{"intermediate_size": 256, "parallel_block": false, "schedule": "cos", "final_lr_fraction": 0.03, "max_seq_len": 512}
Each number is 128 + 24 x the weight over its row's rms, rounded and kept within 0 to 255. Layers, rows and columns count from 0. The size above them is the row's rms in percent of the matrix's.

# layer 2 attention value, 192x128, rms 0.146, rows 154-174, columns 0-63
size [ 94  99  95 101 100  96 113 109 114 109 103 125 118 102 104 115  95  99  96 113  92]
[[170 128 124 133 114 182 132 124 100 144 132 108 135  96 156  97 130 109 184 114 124 152 121  92  78 118 114 125 134 115 103 123 107 148  92 136 136 143 133 128  98 151  87 121 108 125  95 104 126 129 150 110  78  93 135 152 132 152  82 120  76 148 159  86]
 [179 130  87 134  73  98 139 134 118 110 135 101 133  99 119 105  86 129 142 132 126  87 135 135 140 118 149 137 152 128 166 153 166 134 153 166 115 134 101 164 135 153 147 162 130 149 130 123 143 178 106 149 114  97 139 162 124 124 153 162 121 127 140  93]
 [154 113 116 134 149 139 133 135  89  97 162 141 129 127 137 110 144 137 131  84 133 151 139 143 123  89 131 163 115 144 115 148 118 168  93 129 138  98 143 108 150 151  77 167  83 149 136 145 141 128 149 107 128 138 155 111  89  61 141 147 141 114 140 106]
 [182 121 151  83 120 125 119 129  90 148 149 122 143 115 105 165 122 120 126 134 132 126 133 143 152 141  97 122  84 154 135 164  99 108 107 126 139 148 155 145 123 173 113  98 140 139  98 117 135 148 152 114 111 154 121  90  70 120 154 140  94 102  90 136]
 [104 123 151 150 153 128 141 101 139 130 116 152 171 147 124 116 138 133 106 114 149 131 124  98 110 115  76 145 127 135 128 114 107 132 123 144 130 128 175 118 138 119 144 155 110 120 125 148 168 117 146 123 105  92 158 115 138 111 193 100 138 142 105 136]
 [135 124 153  91 167 110 125 128 145 153 140 119 142 143 118  94  98 149 101 188 141  89 130  98 166  90 146 131 137 147 150 152 128 151 117 164  91 126  92 102 135 146 154  91  98 155 151 158 161 100 132 120 156 124 144 110 112 108 146 148 128 169 117 149]
 [100 133 121 133 141 113 146  98 127 128 125  98 177 139  97 106 141 135  85  94 118 140  95 116 109 104 100 151 154  99 137 128 135 164 105 136 144 118 113 129 134 172  93 132 127 117 104 106 121 110 128  93 155 145 134 113 137 128 110 125 119 148 104 113]
 [111  87 120 160 121 137 155 122 117 169  92 126 141  89 132  95 139 114 136 103 121 141 131 106 163 128 134 122 117  55 120 149 132 149 150 105 149 114 160 125  89 148 130  94  68 104 146 117 113 109 155 146 131 144 129 122 106  68 147 105 165  92 124  94]
 [130 101 168 102 129 148 130 119 114 144 134 131  97 150 147 115 103 119 154 118 170 125 162 168 128 121 135 151  88 140 115 107 103  72 179  93 117 104 133  94 140  98 127 109  93 128 153 129 184 159  99 142 127 118 170 102 126 122 130 163 159 154 150  99]
 [ 74 118 157 133 143 130 189 117  97 115 130 125 120  98 138 142 113 157  99 106 118 104 146 147 167 128 130 140 113 133  95 126 135 135 149 125 164 108 124 121 141  91 156 119 130 175 139 154 129 162 125 119 169 126 104 154 168 102 124 140 108 108 127 143]
 [123 139 115 114 129 136 113 137 117  85 116 152 163  88 133  86 125 131 125 159 133 171  80 158 115 157 101 134 116 147 149 123 141 163 157 138 163 136 143 115 138 115 167 159 135 143 164 150 128 115 109 137 145 148 157 127 132 121 141 105 130  93 123 111]
 [ 84 158  93  98 111 125 156 118 141 122  79 109 128 131 137 149 116 161 153 165 151 148 106 161 141 115 118  93 123 137 154 137 114 135  92 138 162 142 158 117 110  74  68 130 156 147 102 125 120 133 149 142 115 144 114 162 122 106 163 148 123 131 150 131]
 [114 108 134 190 107 119 149 114  97 106 171 151 136  85 134 117 136 123 108 114  94 150 125 136 121 121 134 144 115 135 158  88 121 148 128 169 124 133 140 115 147 129 160  91 140 129 145 138 114 135 142 130 134 122 109 139 147  98  69 176 135  57 112 103]
 [113 168 116 144 140 126 132 130 154 140 122 101 126 126 113 135 129 106 166 180 131 101 117 113 126 121 150 140 127 104 116 135 128 162 152  89 131 124 112 142 140  79 109 103 146 123 171 158 147 132  96 118 105  89 107 136 130 140 163 104 137 125 159 165]
 [113 140 112 110 122 120 162  90  74 149 110 113 118  97 122 117 114 131 128 156  97 120 156  98 127 128 159 120 112 118 123 119 140 150 117 122  91 110 122 147 135  65 156 107 112 119 118 155 134  90 139 144 130 116 162 105 135  64 126 132 151 127 169 135]
 [133  95 117 111 131 119 100 127 162 100  86 127 119 173 166  73 110 116 102 139 131 155 162 126 164 139 133  83 146 134 156 131 125  93 132 141 112 120 163 138 136 127 136 156 122 116  81 155 100 110 195 141 124 143 178  83 144 156 139 149 115 141 147 115]
 [149 141 138 110 119 117 157 128 139 125 127 113 132 115 135 143 148 166 132 102 137 143  86 126 121 150 130 154 109 133 132 158  98  96 103  92 117 111  83 119 136 159 113 131 139 177 150 114 168 115 120 115 110 150 158 157 161 157 116 108 140 123 112 147]
 [121  53 161 118 163 111 144 102 147 127 153 140 157 152 115 132 146 122 162 103 151 123 118 135 112 155 117 141 122 125 139 106 136 130 133 141  90 119 165 130 136 152 106 158 140 114 169 122 156 111 125 140 141 152 115 130 141 145  94 139 142  85 135 154]
 [ 89 124  95 130 146 193 115 130 124 131 147 195 117 126 110 116 108 128 134 112 191 140 149 150 112 120 109 130 102 138 121 152  59  86  90 117 137 147 118 122  79 114 141 119 140 134 137 112 142 125 116 127 119 105 101 164 116 104 111 173 102  92 102 111]
 [ 99 136 125  95 102 138 166  85 141 155  79 132 148 148 122 138 105 129 139 150 163 141  70 190 114 135 156 128  70 157 121 172  66 134 122 123 119 135 108 124 145 116 119  89 138 149 143 158 135 113  67 163 144 157 114 142 116 100 176 109 117 116 132 151]
 [ 98 107 170 116 117 120 140 126 126 141 142 116 113 136 131 137  91 147 101 156 126 140 115 118 131 143 109 156 138 155 179 125 139 136 169 177 138 125 125 122 159 141 101  86  72  95 125 143 124  83 143 126 110 151 158 118 149  86 176  94 115 138 105 173]]
# layer 2 attention output (transposed), 192x128, rms 0.106, rows 154-173, columns 0-63
size [ 88  86  97 100  99  84 125 113 122 113 115 133 137 110 109 128 103 110 106 112]
[[166 151 128 111 132 106  86 161 172 127 141 159 130 173 115 105  82 144 117 156 124 129 132 164 155 173 150 125 142 159 100 128 175  73 139 158 135 139 115 124 146 137 147 131 136 122 124 162 128 157 119 159 126 124  94 125 124 108 150 157 137  97 129 150]
 [ 77 134 140 129 138 123 120 155 140 112  95 126  99  98 128 141 165  86 116 110  93 173  97 122 121 117 138 157 143 125 119 134 154 145 156 111 157 168 119 136 123 134 124 113 139 143 126 121 149 192 154 147 150 138 131 103 127 166 150  75 143 162 107 130]
 [111  82 116 132 122 102 145 123 108 150 113 114  98 124 116 119 133 159 121 126 141 122  96 152 122 143 142 145 104 113 159 151 157  96 115 134 145 150 117 127  86 130 155  81  89 107 129 134 107 147  90 164 160 153  78 116 114 179 128 121 145 128 127 129]
 [ 93 146 126 124 147 131 105 166 134 121 116 108 131  96 165 143 139  93  99  86 156 114  86 134  94  53  97 168 143 121 183 109 138 116 130 135 136 104 120  84 137 128 141 133 149 143 156 185 109 141 155 165 132 169 122 170 104 142  86 114 157 119 153 114]
 [168 117 106 110 115 144 157 170 115 121 135  88 107 118 125  86 139  89 125 133 121 142 144 142 113 161 149 104 119 107 149 113 178 155 104 120 162 124 136 124 129 153 133  99 131 118 129  75 104 104 133 111 167 117 108 101 110 154 144 121 102 109 111 115]
 [ 86 123 154 104 114 153 130 148  80 143 160 135 156  90 164 165 176 132 103 135 116 124 133 122  90 142 121  85 152 133 160 139 143 124 126 167 143 130 161 145 156 120 101 137 139  98 138 124 116 127  75 143  98 102 144  87 136 153 126 122 119  86 135 136]
 [144 124 144 155 144 163 123 111 159 158 144 142 105 117 131 154 145 134 171 133 163  78 100 143 145 165 110  97 119 137 162 134 128  88 140 124 170 121 159  99 146  91 143 122 142 182  92 126 133 145 119 156  95 154  80 120 124 121 113 148 114  75 151 137]
 [137 176 125  91 103  90 103 126  95 134 147 138  93 138 130 116 149 121 141 158 124 143 165 113  64 110  95  91 131 154 109 159 113 161 110 134 102 119 137  95 183 142  86 148 145 147  85  96 141 144  97 127 135 141 110 123 148 109 158 126 131 140 131 167]
 [101  91 151 147 112 161 123 132 146 129 126 138 153 157 141 146 139  80 126 116 139 110 114 118 127  89 137 163 155 117 141 122 136 144 136 122  79 110 139 133 109 127 155 160 115 159 147 142 145 108 137 110 149 178 101 107  98 121 112 123 120 143 114 137]
 [118 114 105 131  99 131 140 111 163 102 175 139 115 138 141 122 169 106 150 104 124 122 142 151  93 116 125 159 138 125 151 104 109 115 102 138 109 131 110 169  62 176 150 170 140 139 134 139 162 186 112 114 138 119  98 142 163 122 159 142 129 151 139 159]
 [156 162 116 144 128  88 162 102 118 144 140 118 107 176 138 127 173 113 137 133 148 137  95 133 124 123 113 103 139 141 152 141 126 145 101 102 163 158 159 125 160 115  79 120 142 126 152 191 151 130 173 110 108 105 119 191 146 118  97 139 166 164 159 105]
 [131  92 140 115 110 101 140 154 110 101 141 137 126 128 148 132 145 126 104 112 116 172 154 107 101  95  99 129 183 109 138 115 119 139 130 125 102 117 108 127 141 134 118 207 158  78 123 118 126 175 163 135 114 112 138 150 184 163  86 120 190  86 120 155]
 [170 172 156  92 150 145 140 157 141 104 130 123 121 126 139 120 156  87 140 141 111 105 163 179  78 143 120 120 151 170 123 140 102 107  92 101 154 106 142 126 130 170  91 143 144 164 140 125 137 166 159 130 126 127 143 104 137 172 188 126 155 129 160 136]
 [ 61 125 113 120 138 116 183 122 108 117  94  80 147 186 133 127 139  74 114 148 127 123  98 138 108 111 149 110  97 122 123 155 161 105 141 131 140 110 132 134 136 173 111 161  88 112 125 113 138 123 122 113 128 135 111 126 129 129 102 131  93 147 150 114]
 [140 125 122 118 112 123 106 116 171 118 125 140  70 156 145 111 145  95 149 139 148  89  82  97  95 116 126 133 154 164 149 110 133 107 132 151 129 141 135 101 108 118 116 164 144 111 124 138 129 138  97 152 158 174  98 123 160 136 137 120 134 122 151 124]
 [158 148 109 111 152 113 143 103 117 111 112 130 105 158 139 108 106 117 123 131 156 131 150 118 145 117 133 158 135 130 111 139 141 129 162 134 115 159 144 132  57 101 130 105 150 108 117 174 177  97 122 157 143 106 152 125  77 133 114 123 151 162 132 163]
 [125  99 102 150 118 140 119 136 132 120 157 166 126  96 103 107 158 137 116 113 127  86 128 155 156 158 127  93 133 130 144  75 177  93 109 148 142 115 128 143 113 117 146 141 153  86 133  98 129 144 128 129 119 148  88 165 110 153  84 102 120 108 118 110]
 [ 80 138 118 178 170 141 107 148 121 120 109 152 152 118 156 145 129 128 139 153 126  74 130 141 134 113 130  66 109 164 102 157 152 135 116 132 158 100 116 145 156 111 151 117 133 173 105 118 113 190 165 102 145 159 142 117 113 111 165 131 151 137 132 119]
 [166 116 103 166 134 126 132 140 116 130 110 154 184  93 124 150 116 105 176 118 111 157 148 122  95 167 163 182 128  84 126 142 160 164  99 112 122  96 113 128 152 143 110 148 133 147 118 133 144  98 131  90 142 162 120 139 107 158 154 133 177 119 113 129]
 [135  96 118 148 129 104  95 122 131 117 137  65 149 129 140 116 122 104 119 150  92 114 180 101 104 144 116  71 171  99 104 111 141 149 136 111 120 135  99 156 142 108 138 156  95  87 139 114  98 151 152 120 101 120 110 156 153 114  70 124 110 121 126 129]]
# layer 2 attention query, 192x128, rms 0.152, rows 160-191, columns 0-63
size [148  85 104  72  68  96 100  80 121 106  93  99  92  90  99 106  75 118  81 103 105  81  86  99  78  92  99  94  93  91 112  94]
[[ 95 150 128 127 156 111 123 126 129 166 114  70 125 142 121 168 153 109 117 156 133 137 114 113 136 128 140 120 110 103  99 101 154 115 115 109  79 116  98 109 132  91 134 184  96 127 158 125 142 148  72 112  98 141 144  86 143 137 120 116  97 122 158 102]
 [118 100 110 122 120  71 102 137 144 100  77 122 165 157 116  96 138 149 121 104  93 128 101 101 118 149 109 134 124  92  99 126 135 181 115 153 156 142 113 106 112 128 118 132 143 113 172  97 121 159 146 135 126 126 142  95 106 136 108 159 122 122 133 120]
 [162  99 115 137 119 139  93 140 119  90 144 162 170 145 135  83 117 130 151 140 126  75  99 134 112 140  88  93 166 126 170 152  96 158 130 155 138 104 145 151 119 146 105  98 150 100 105 102  85 159 101 161 121 123 101 151  67 131 101 119 147 150  95 149]
 [117 103 147 111 154 135 100 121 160 156 176 119 140  97 121 168 127 123 106 130 146 142 119 107 141  98  97 105 144  79 124 117 157 106 121  74  92 142 131  94 142 135 154 156  89 103 142 174 107 120 126 107 111 124  80 135 155 138  97 102 113 116 142 106]
 [116  94 125 137 163 123 103 133 139  80  80 152 149 145 120 128 155 121  90 146 117 143  93 131 141 155 126  90 157 100 134 146 115 152 139 127 105 153 104 156 116 115 144 107 132 123 108 121 110 130  98 149 165 131 125 127  87 134 134 122 187 172 123 182]
 [102 185  91 130 144 125 171 155 171 111 161 105 119  75 111 163 147 115 145 143  93 137 147 150 144 146 109 153 131 136  96 159 162 119 116  98 146 161 137 103 130 160 141 119 117 125 166 154 148 131 126  90 108 140 133 125 142 144 121 144 121 120 145 113]
 [147 105 156 169 130 112 131  93 166 106 132 143 140 126 125  99 129 130 149 102 145 122  97 144 117 137 127 115 132 110 180 105 107 142 131 107 151 145  98 164 135 117 116 117 146 132 112 158  98 127 134 141 122 189  73 149 107 159 129 133 161 143 139 131]
 [109 135 142 125 163 148  94 113 142 127 125 133 170 107  98 110 127 140  94  93 109 135 123 116 146  86 146 144 149 111 124 133 183 122 122 118 141 152 177  79 150 133 154 138 134 116 141 176 146 125 189 144 106 123 122 142 136 142  67 158 125  79 137  60]
 [139  90 125 156 128 133 124  81 129 105 116 136 131 180 138  99 124 137 140 132 137  91  95 137  94 132  87  82 147 124 161 122  86 155 119 188 139 139 111 171 124 141 153 114 135 127 116  86  95 138 124 156 159 162  85 169 107 119 135 116 141 157 133 144]
 [128 103 119 133 136 124 113 159 117  96 134 138 113 136 109 154 123 116 146 141 153 110 110 119 131 137 144 134 140 150 144 158 143 118 143 102 134 109 107 178 144 105 176 154 126  70 123 114 131 145 134 122 162  94 118 172 106 121  82  88 132 152 118 140]
 [ 84  93 152 160 131 134 177  93 164 130 117 141 124 145 134 159 109 148 112 139 143 132 139 121 148 133 134 129 129 159 173  93 132 129 102 117 150 118 112 133 166 117 107 146 156 108 158 157 169 132 144 100  87 123 133 148 151 121 132 126 131 112 141 134]
 [109  79 125 141 104 146 114 103  91 119  86 143 147 119 130 138 117 132 115 106 168  86 138 136 140 173 147 111 118 112 160 124 117 155 129  98 129 123 129  91 124 167 142 127 143  96 111 135 144  71 106  72 138 129 124  81 113 132  84 112  99 118 126 133]
 [113 171 130 152 118  92 123 122 134 155 136  74 130 137 103  98 129 119  76 159 122 116 133 134 129 135 113 139 110 107 125 152 104  91  91 108 148 112 127 114 150 143 119  74 154 168 124 132 120 121 118 178  85 155 132 113  86 143 207 131 114 134 130 143]
 [178 125  96 165 117 106 122 123 158 134 163  85 143 106 144 137 163 132 130 149 158 100 149 101 116 128  84 111 141 105 190 112 108 147 132 136 103 125 127 139  85 132 104 110 138 192 131 124 149 135 136 148  72 160 116  66 147 130 132 146 139 124 124 134]
 [133 122  97 110 147 109 112  70  95 136 136 118 149 124 130 147 144 117 153 124 150 171 144 119 171  96 100 110 115  87 101  60 120 114 100 134 101 127 131 143  77 131 198 113 129 137 106 141 117 135  88 142  99  84  85  97 121 126 128 141 149 116 112 160]
 [101  99 131 172 129 151 140 157 117 116 159 135  99 111 143 143 151  97 110 127 142 131  91 110 152 111 111  75 122 112 166 133 145  91 121 150 130 110 158 139 120 110 105  79 139 112 163 133  87 102 137 142 126 108 138 160 152 151 128  92 120 132 145  99]
 [143 163 118 171 141 143 150 164 110 149 144 128 124 143 134 134 121 135 138 185 130  93 114 123 111 159 181 124 103 154 175 142 117 115  97 120  95 126 144 127  97 144  89 115 150 159 109 133 159 124 114 119  96  88  95 107  78 114 174 164 149  79 122 159]
 [161 129 126 134  88 118 116 144 117 109 129 169 141 134 145  79  82 142 173 133 139 110 145 135  92 165 124 133 136 152 148 157  74 151 135 167 115 118 156 139  96 160 131  86 155 121  75 138 104 117 150 153 120 119 104 135  94 151 153 123 144 148  80 164]
 [139 192 166 127 128 138 172 158 119 125 170 137  96  79 131 115 126 118 144 133 151 124 143 109 101 127 150 134  77 153 161 128 117  93 121  98 118 102 120 123 114 115 107  85 154 155 117 127 125 102 140 126 129 113 128  93 138 132 158 146 147  81  99 107]
 [143 119 153 102 111 130 126  94  89  89 124 131 120 201 131  77 120 142 135 124 120  96  90 165  99 143 121 100 138 139 138 121 136 132 132 144 123 138 106 146 105 132 153 108 150 129  84  97  93 117 116 152 129 156  84 155 110 132 100 119 139 154 120 171]
 [174 116 107 148 123 110 112 117  95 110 106 163 126 197 152  89 116 131 148 133 126  85 109 148 113 128 103 110 149 151 131 145 147 155 133 153 163 129 138 156 125 105 136 109 156 137 114 113 107 158 138 126 150 160 131 120  67 128 147 107 124 133 104 150]
 [146 122 108 128 103  90 142 111 131  94 127 146 101 177 138 103 126 111 156 156 142 120  97 152 117 108  73 104 161 132 144 137 153 147 130 128 161 137 103 119 113 126 144 121 155 124 133 153 126 172  97 158 107 166  84 164  63 143 110 100 114 144 120 164]
 [ 86 153 119 109 171 139 154 173 111 151 132 110 111 116 116 151 130 130 108 144 134 156 132 129 146 133 155 160 103 113 119 162 109  89 144 106 132 157 146  79 171 129 166 124  85 117 118 150 172  79 136 134  98 139 144 138 164 114 129 150 155  72 159  84]
 [159  88 137 113 169 119 125 153  82  91 132 117 126 165 132  88 129 143 100 125 108 105 101 148  74 151 142 130 147 147 150 117  79 143 127 150  90 138  88 161 111 144 119 129 134 108 100 122 128 132 196 142 111  95 132 142 102 165 110  88 127 140  99 150]
 [120 169  81 123 134 139 118  84 153 117 118 123 123 150 167 112  98 152 146  88  92 122 147 158 127 130 126 138 140 156  87 165  77 124 155 113 125 153 194 119 106 156 120 113  85 104 111  87 119 114 125 147  80 148 129 142 129  81 132 161 124 139 134 139]
 [129 104 133 162  98 113 131 142 126 165 117  92 169  86 126 138 137 154 110 147 133  72 111  96 113 108 125 132 117  75 157 110 102 118 137 153  90 124 112  76 177 127 170 152 103  96 138 122 117  97 107 130 155 127 111 147 123 126 102 112 105 131 186  76]
 [113  84  95 136 127 167 134 144 179 130 108 158 123  93 110 103 159 154  94 121  90  91 161 167 127 117 137 151 156 104 128 107 128  83 139 177 163 125 134  54 144 102 120 117 130  93 113 116 116 134 105 137 110 135  76 122 176 154 141 157 138  93 145  92]
 [115 132  86 145 147 106 122 111 139 130 157 113 140 164  85 165 165 134 103 163  91  89 140 153 120 117 121 113 110 164 131 137 109 129 124 131 173 112 125 130 127 164 153 125  93 123 154 164 160 169 139 147 123 133 111 163 151 152 149 130  94 146 143 118]
 [127 143 151 109 100 128 149 133  99 119 139 119 100 150 125 124 148 117  84 135 145 124 118 103 131 143 167 151 127 163 150 165 119 126 134  89 104 162 107 106 144 148  82 119 169 112 117  95  77 135 165 134 110 124 139 128 166 146 112  74 115 123 106  81]
 [171 136 170 170 151 115  85 107 139 148  99 184 148 146 148  99  88 111 137 130 147 145 139 116 113 106 108 130 115 123  92 123  97 127 121 126 123  78 137 111 191 111  70 116 104 115 118 111 155 146 170 149  98 131 150 150 131  99 150 117 102 111 129 112]
 [139 109 133 107 102  97 128  85 117  92 134 114 140 113 149 115 132 114 142 143 100 131 162 125  56 104 105  95 141 154 152 124 115 120 143 121 113 157  91 153 131 130 144 153 113 123 135 188  85 151  96  96  84 107  87 124 171 120 153 124 155 172 109 117]
 [168 197 150 110 115  96 132 102 131 108 106 130 106 132 152  92 154 102 121 158 120 105 109  94  96 116 115 125 105 121 131 151 168 147 120 124 138 117 109 118 139 131 125 127  70  86 146 128 139 106 119 144 150 117 104 160 131 139 120 129  98 172 113 156]]
# layer 2 attention key, 192x128, rms 0.149, rows 160-191, columns 0-63
size [111  83 109  75  75  94  89 111 145 114 109 104 103 104 105 104 100 106  65 101  97  90 106 115 103 117 104 104  98 103 112 102]
[[ 92 166 143 100 117  90 127 135 139 154 124  94 123 125 138 179 168  98 133  86 154 143 154 105 170 116 148 172 111 157 109 131 167  89 156 124 126 154 177 118 122 147 129 133 115 107 108 178 169 112 114 146 125 116 116  86 175 158 109 146 109 129 157  91]
 [125 156 105 124 174 143 135 101  98 142 115 110 115 107 109 149 155 161 143 130 162 123 141 115 145 123 106 148 106 148 116 142 142  95 132 118 113  98 119 154 145 154 113 121 155 133 144 163 124 134  89 114 142 124 131 145 161 116 138 158 147 146 110 184]
 [136  63 106 158 105 135 114 102 111 117 136 121 156 155 111  81 105 163 157 142  76 112  92 137 119 141 120 115 148 129 153 106 111 146 118 185 130 115  97 153 108 150 165 111 118 144 120 112  95 117 169 123 124 146 119 136 111 106 151 134 164 156  85 159]
 [ 91 145 129 116 117 135 145 130 169 117 118 117  90 140 127 157 124  72 169 100 148 145 145  88 135 134 199 113  80  93 116 131 127 114 171 121 132 173 176 124 114  84 122 143 158 136 130 149 154 167 126 153  99 161 173  93 171 117 120 146  87 112 147  98]
 [168 117 126 140 166 116 122 117  87 192 127 128 159 131 105  93 117 106 109 117  98 108 119 173 101 150 118  99 121 147 172  88 133 158  80 135 182 121 128 136 107 125 149  96 129 141 133 130 141 153 189 152  90 114 165 179 122 123 138 162 162 127 129 128]
 [ 96 140 162 137 124  87 103  98 120 176 115 136 122 102 126 175 113 106 126 152 151 155 108 103 137  96 157 107  95 104 140 117 168  77 139 136 153 108 170 105  96 117 122 150 119 136 133 169 150 103 105 124 154 127 142  95 146 175 128 163 148 156 177 119]
 [187 124 148 143 150 164  96  93 136 161 128 118 156 158 142 118 110 128 119 149 150 128 137 160 127 149 118  99 125 164  86 115 128 127 111 125  90 131 125 105 100 148 143 112 105 181 120 115  71 156  93 153 131 113 117 116 126  64 120 158 160 131 120 142]
 [122 154 147  99 137 149 126 115 154  82 166 112 126 139 188 147 121 110 133 136 107 108 141 156 147 120 125 143 126 140 132 113  61 136 165 131  90 120 137  99 142 155  94  89 128 136 151  45 136 149 117 139 104 154 138  87 137 102 120 113 126 137 132 103]
 [ 99 123  97 107 147 156 103 100 126  99 137 139 154 153 160 121  91 163 131 111  76 103 119 161 132 143 115 121 140 146 128 136  88 149 165 140 119 140 136 127 136 161 117 105 114 153 143 104 120 137 153 118  80 116 121 153  75 103 115 115 140 125 104 143]
 [162 136  94 171 127 121 171 111 141 178 133 146 120 131  86  85 112 127 125 147 115 123 143 118 142 148 186 133 128  97 142 122 166 122 137 146 165 101 142  81  86 149 116 155  86 134  59 133 117 141 121 138 134 182 117 124 132 151 168 133 112 144 156 143]
 [184 154 147 184  91 149 154 148 132 143 138 147 142 124 119 106 133  93 163 120 148 116 137 168 145 121 120 176 120 126  56 152 128  73 152 124 110 130 132 127  91  99 134 133 123 106  95 109 111 133 104 149 163  97 150 145 111 120 136 147 143 132 128 106]
 [140 141 149 115 151 131 172 151 176 162 157 121 153  96 153 146 142 121 137  95  90 155 135 118 119  83 134 138 158 108 146 136 132 156 143 131 115 107 117 161 116 113 146 180 122  76 108 107 110 187 145 148 127 139 122 121 112  95 105 139 142 120  93 142]
 [108 103 115 119 147 124 118 169 104 124  67 109 151 119 135 168 165 128 158 131 108 125 110 129 127 157 147 114 118 160  82 139 152 157 122 101 110 118  94 111 139 112 124 155  84 131 116 121 113 155 164  82 159 114 144 114 157 135 102 132 105 141 111 118]
 [ 93 108 188 101 115 169 146 153 167 113 142 107  95 146 114 111 111 124  89 131 131 136  88 147 127 167 166 148 148 127 119 138 128 131 141 107 140 124 140 160 158 107 128 107 101 131 112 173  88 131 116 100 164 102 107 149 150 132  91 161 136 132 104 153]
 [124  64 132 138 162  73 138 185 119  98 128 106 131 128  92 146 106 151 121 122 169 134 133 134 125 160 151 122  94 136 135 127 139 142 140 110 137 152 118 152 173 133 100 157 165 130 159 130 131 158 117 106 136 147 156 143 141 118 106 153 116 133 170 129]
 [137 107 135 122 126 152 101 122 144 120 105 111 127 133 122  93 123 130 121 110  87 120 132 126 109 142 117 145  81 116 147  72  90 123 154 124  92 140 161 108 146 119 112 101 149 149 167 138 142 114 163 182 122 102 148 119 110 110  83 128 148  96 101 127]
 [ 99 140 141 114 132 101 130 124 148 156 138 104 107 114  99 111 123  88 113  87 155 132 133 103 133 140 169 145 141 114 115 138 169  90 106 123 152 168 154 122 104 126 169 118 140 169 123 146 150 122  74 131 127 113 154  85 180 142 134 156  97 106 177 130]
 [142 104  86 149 164 140 115 131 101 113 114 147 147 142 126  71 109 168 121 111  87 100  99 199 138 167  97 119 126 127 118 133  87 147 153 154 152 150  89 127 152 133 107 113 136 166 161  96  89 128 119 104 154 109 129 163  77  91 128 117 183 148 104 147]
 [134  96 154 115  72 154  84 176 158 137 155 131 115 137 139 115  99 114 101 146 123 141 107 167 116 127 127  84 170 167  92  95  86 132 107 136 113 135 157 129 120  82 162 144 109 122 122 101  82 117 102 137 137 112 162 138  93 118  98 126 120 136 130 127]
 [130  82  99 172 133 125  96  99 137 106 145 146 167 161 146 116 100 148 127 111 101 129 133 150  99 154  97 110 150 133 113 112  92 166 118 137 112 155 137 127 117 131 153  98 134 127 145  95  95 142  90 118 120 109 127 174  76  97 117 129 139 148  80 151]
 [125  61 110 169 118 125 104 104 104 103 113 138 145 132 128  84  78 132 154 139  93 107 113 158 133 162 116 117 152 138 177 103  80 162  82 153 112 104  90 145  99 173 133 128 125 139 102  98 100 126 107 127 143 131 123 184  85  78 144 112 137 164  76 162]
 [133  98 138 168 108  94  98 104 106 135 122 132 114 127 146 113 131 138 123 112  71 140 119 170 104 149 139 133 129  75 123 128 112 140 121 150 146 107 110 142 174 137  67 111 118 152 125  70 106 146 174 118 155 149 116 159 102 110  98 176 161 177 116 115]
 [151 165 131 163 128 141 149 121 161 159 140 146  93  84 134 136 143  87 116 104 175 143 131  90 147  97 144 141 114 147 112 115 178 126 110  87 122 135 163 103 121 106 110 119 141 146 126 127 144 149  98 143 126 130 120  73 134 149 140 141  83 116 147 112]
 [120 108 106 155 153 135 145 146 147 126 110 157 135 130 133  85  96 130  88 113  80 127  97 150 139 163 132  94 166 153 121 125 144 120 179 169 151 143 115 132 115 150 114 154  83 114 146  77 133 112 136 102 142  98 143 173 106 112  94 145 148 153 126 148]
 [122 156  73 151 136 166 139 121 161 132 121 145 145 114 125 137  84 176 105 147 174 115 120 103 138 103 133 135 136 132 130 160 123 129 131 125 115 131 128  92 124 154 116 132  69 134  96 177 170 107 125 103 135 120  97 134 165 123 116 140  90 105 149  94]
 [152 154 153 111 116  95 182 138 163 121 136 183 102 112 110 136 145 116 117  95 148 146 126  59 164 118 155 150 107 143 137 123 184  99 128 108 146 110 112 165 128 150  93 140 143 103 107 133 111 134 148 117 143 121 129 118 153 166 142 138 152 108 139 164]
 [136 170 166 136 127 117 147 146 106 127 152 121 140 145 124 151 104 121 178 111 148 148 138 147 168 149  91 119 133 115 116 111 146 121 159 133 127  84 204  95 148 136 156  83 141 139 119 109 158 166 119 173 131 148 109 105 110 139 114 102 142 146 137 105]
 [118  68 136 130  88 152 148 132 155 111  97 146 160 103 135 112 113  98 127 136 120 183 168  88 110 125 100 126 166  82 115 132 153 144  55 129 169 141 161 120 117  87  75 186 117 118 118 123 133 149 142 114 121 154 146 104 129 127  87 153 164 118 111 134]
 [ 82 126 137 122 103 164  87 152 168 117 113 172 140 103 149  94 118 111 177 127 126 113 123 141 134 119 128  95 116 117 135 126 163 117 143 144 111 138 135 118 108  95 175 156  93 134 152 126 138 130 109  91 168 120 129 122  89 108 151 133 132 109 102 150]
 [ 91  99  88 124  91 122 124  93 141 138 147 135 136 117 142 136  99 127 160 121 118 127 180 147 129 151 168 124 123 143  83 119 127 140 127  86 117 169 130 180 113 109 138 132 141 169 112 148 141 175 125 135  65 116 137 118 157 104 146 132 144 122 142 117]
 [116 115 152 171 133 147  95 155 146 114 152 120 126 116 104 121 142 147 102 104 184 115 126 156 180 147 118 130 124  87 132 128 102 144  74 159 117 131 131 130 106 122 146 144 101  94 133  77 125 102 164 129 115 151 113 139 106 142  53 157  57 124 153 111]
 [ 61  67 116 169 109 123 123 121 110  83 110  90 123 108 126 144 122 160 126 122 125 122 157 147 179  95 173 142 134 146  68 111 160 123 132  92 106 136 126 130 107 140 137 141 151 123 172 109 110 164 125 142 152 141  93 132 108 145 117 156 116 114 122 119]]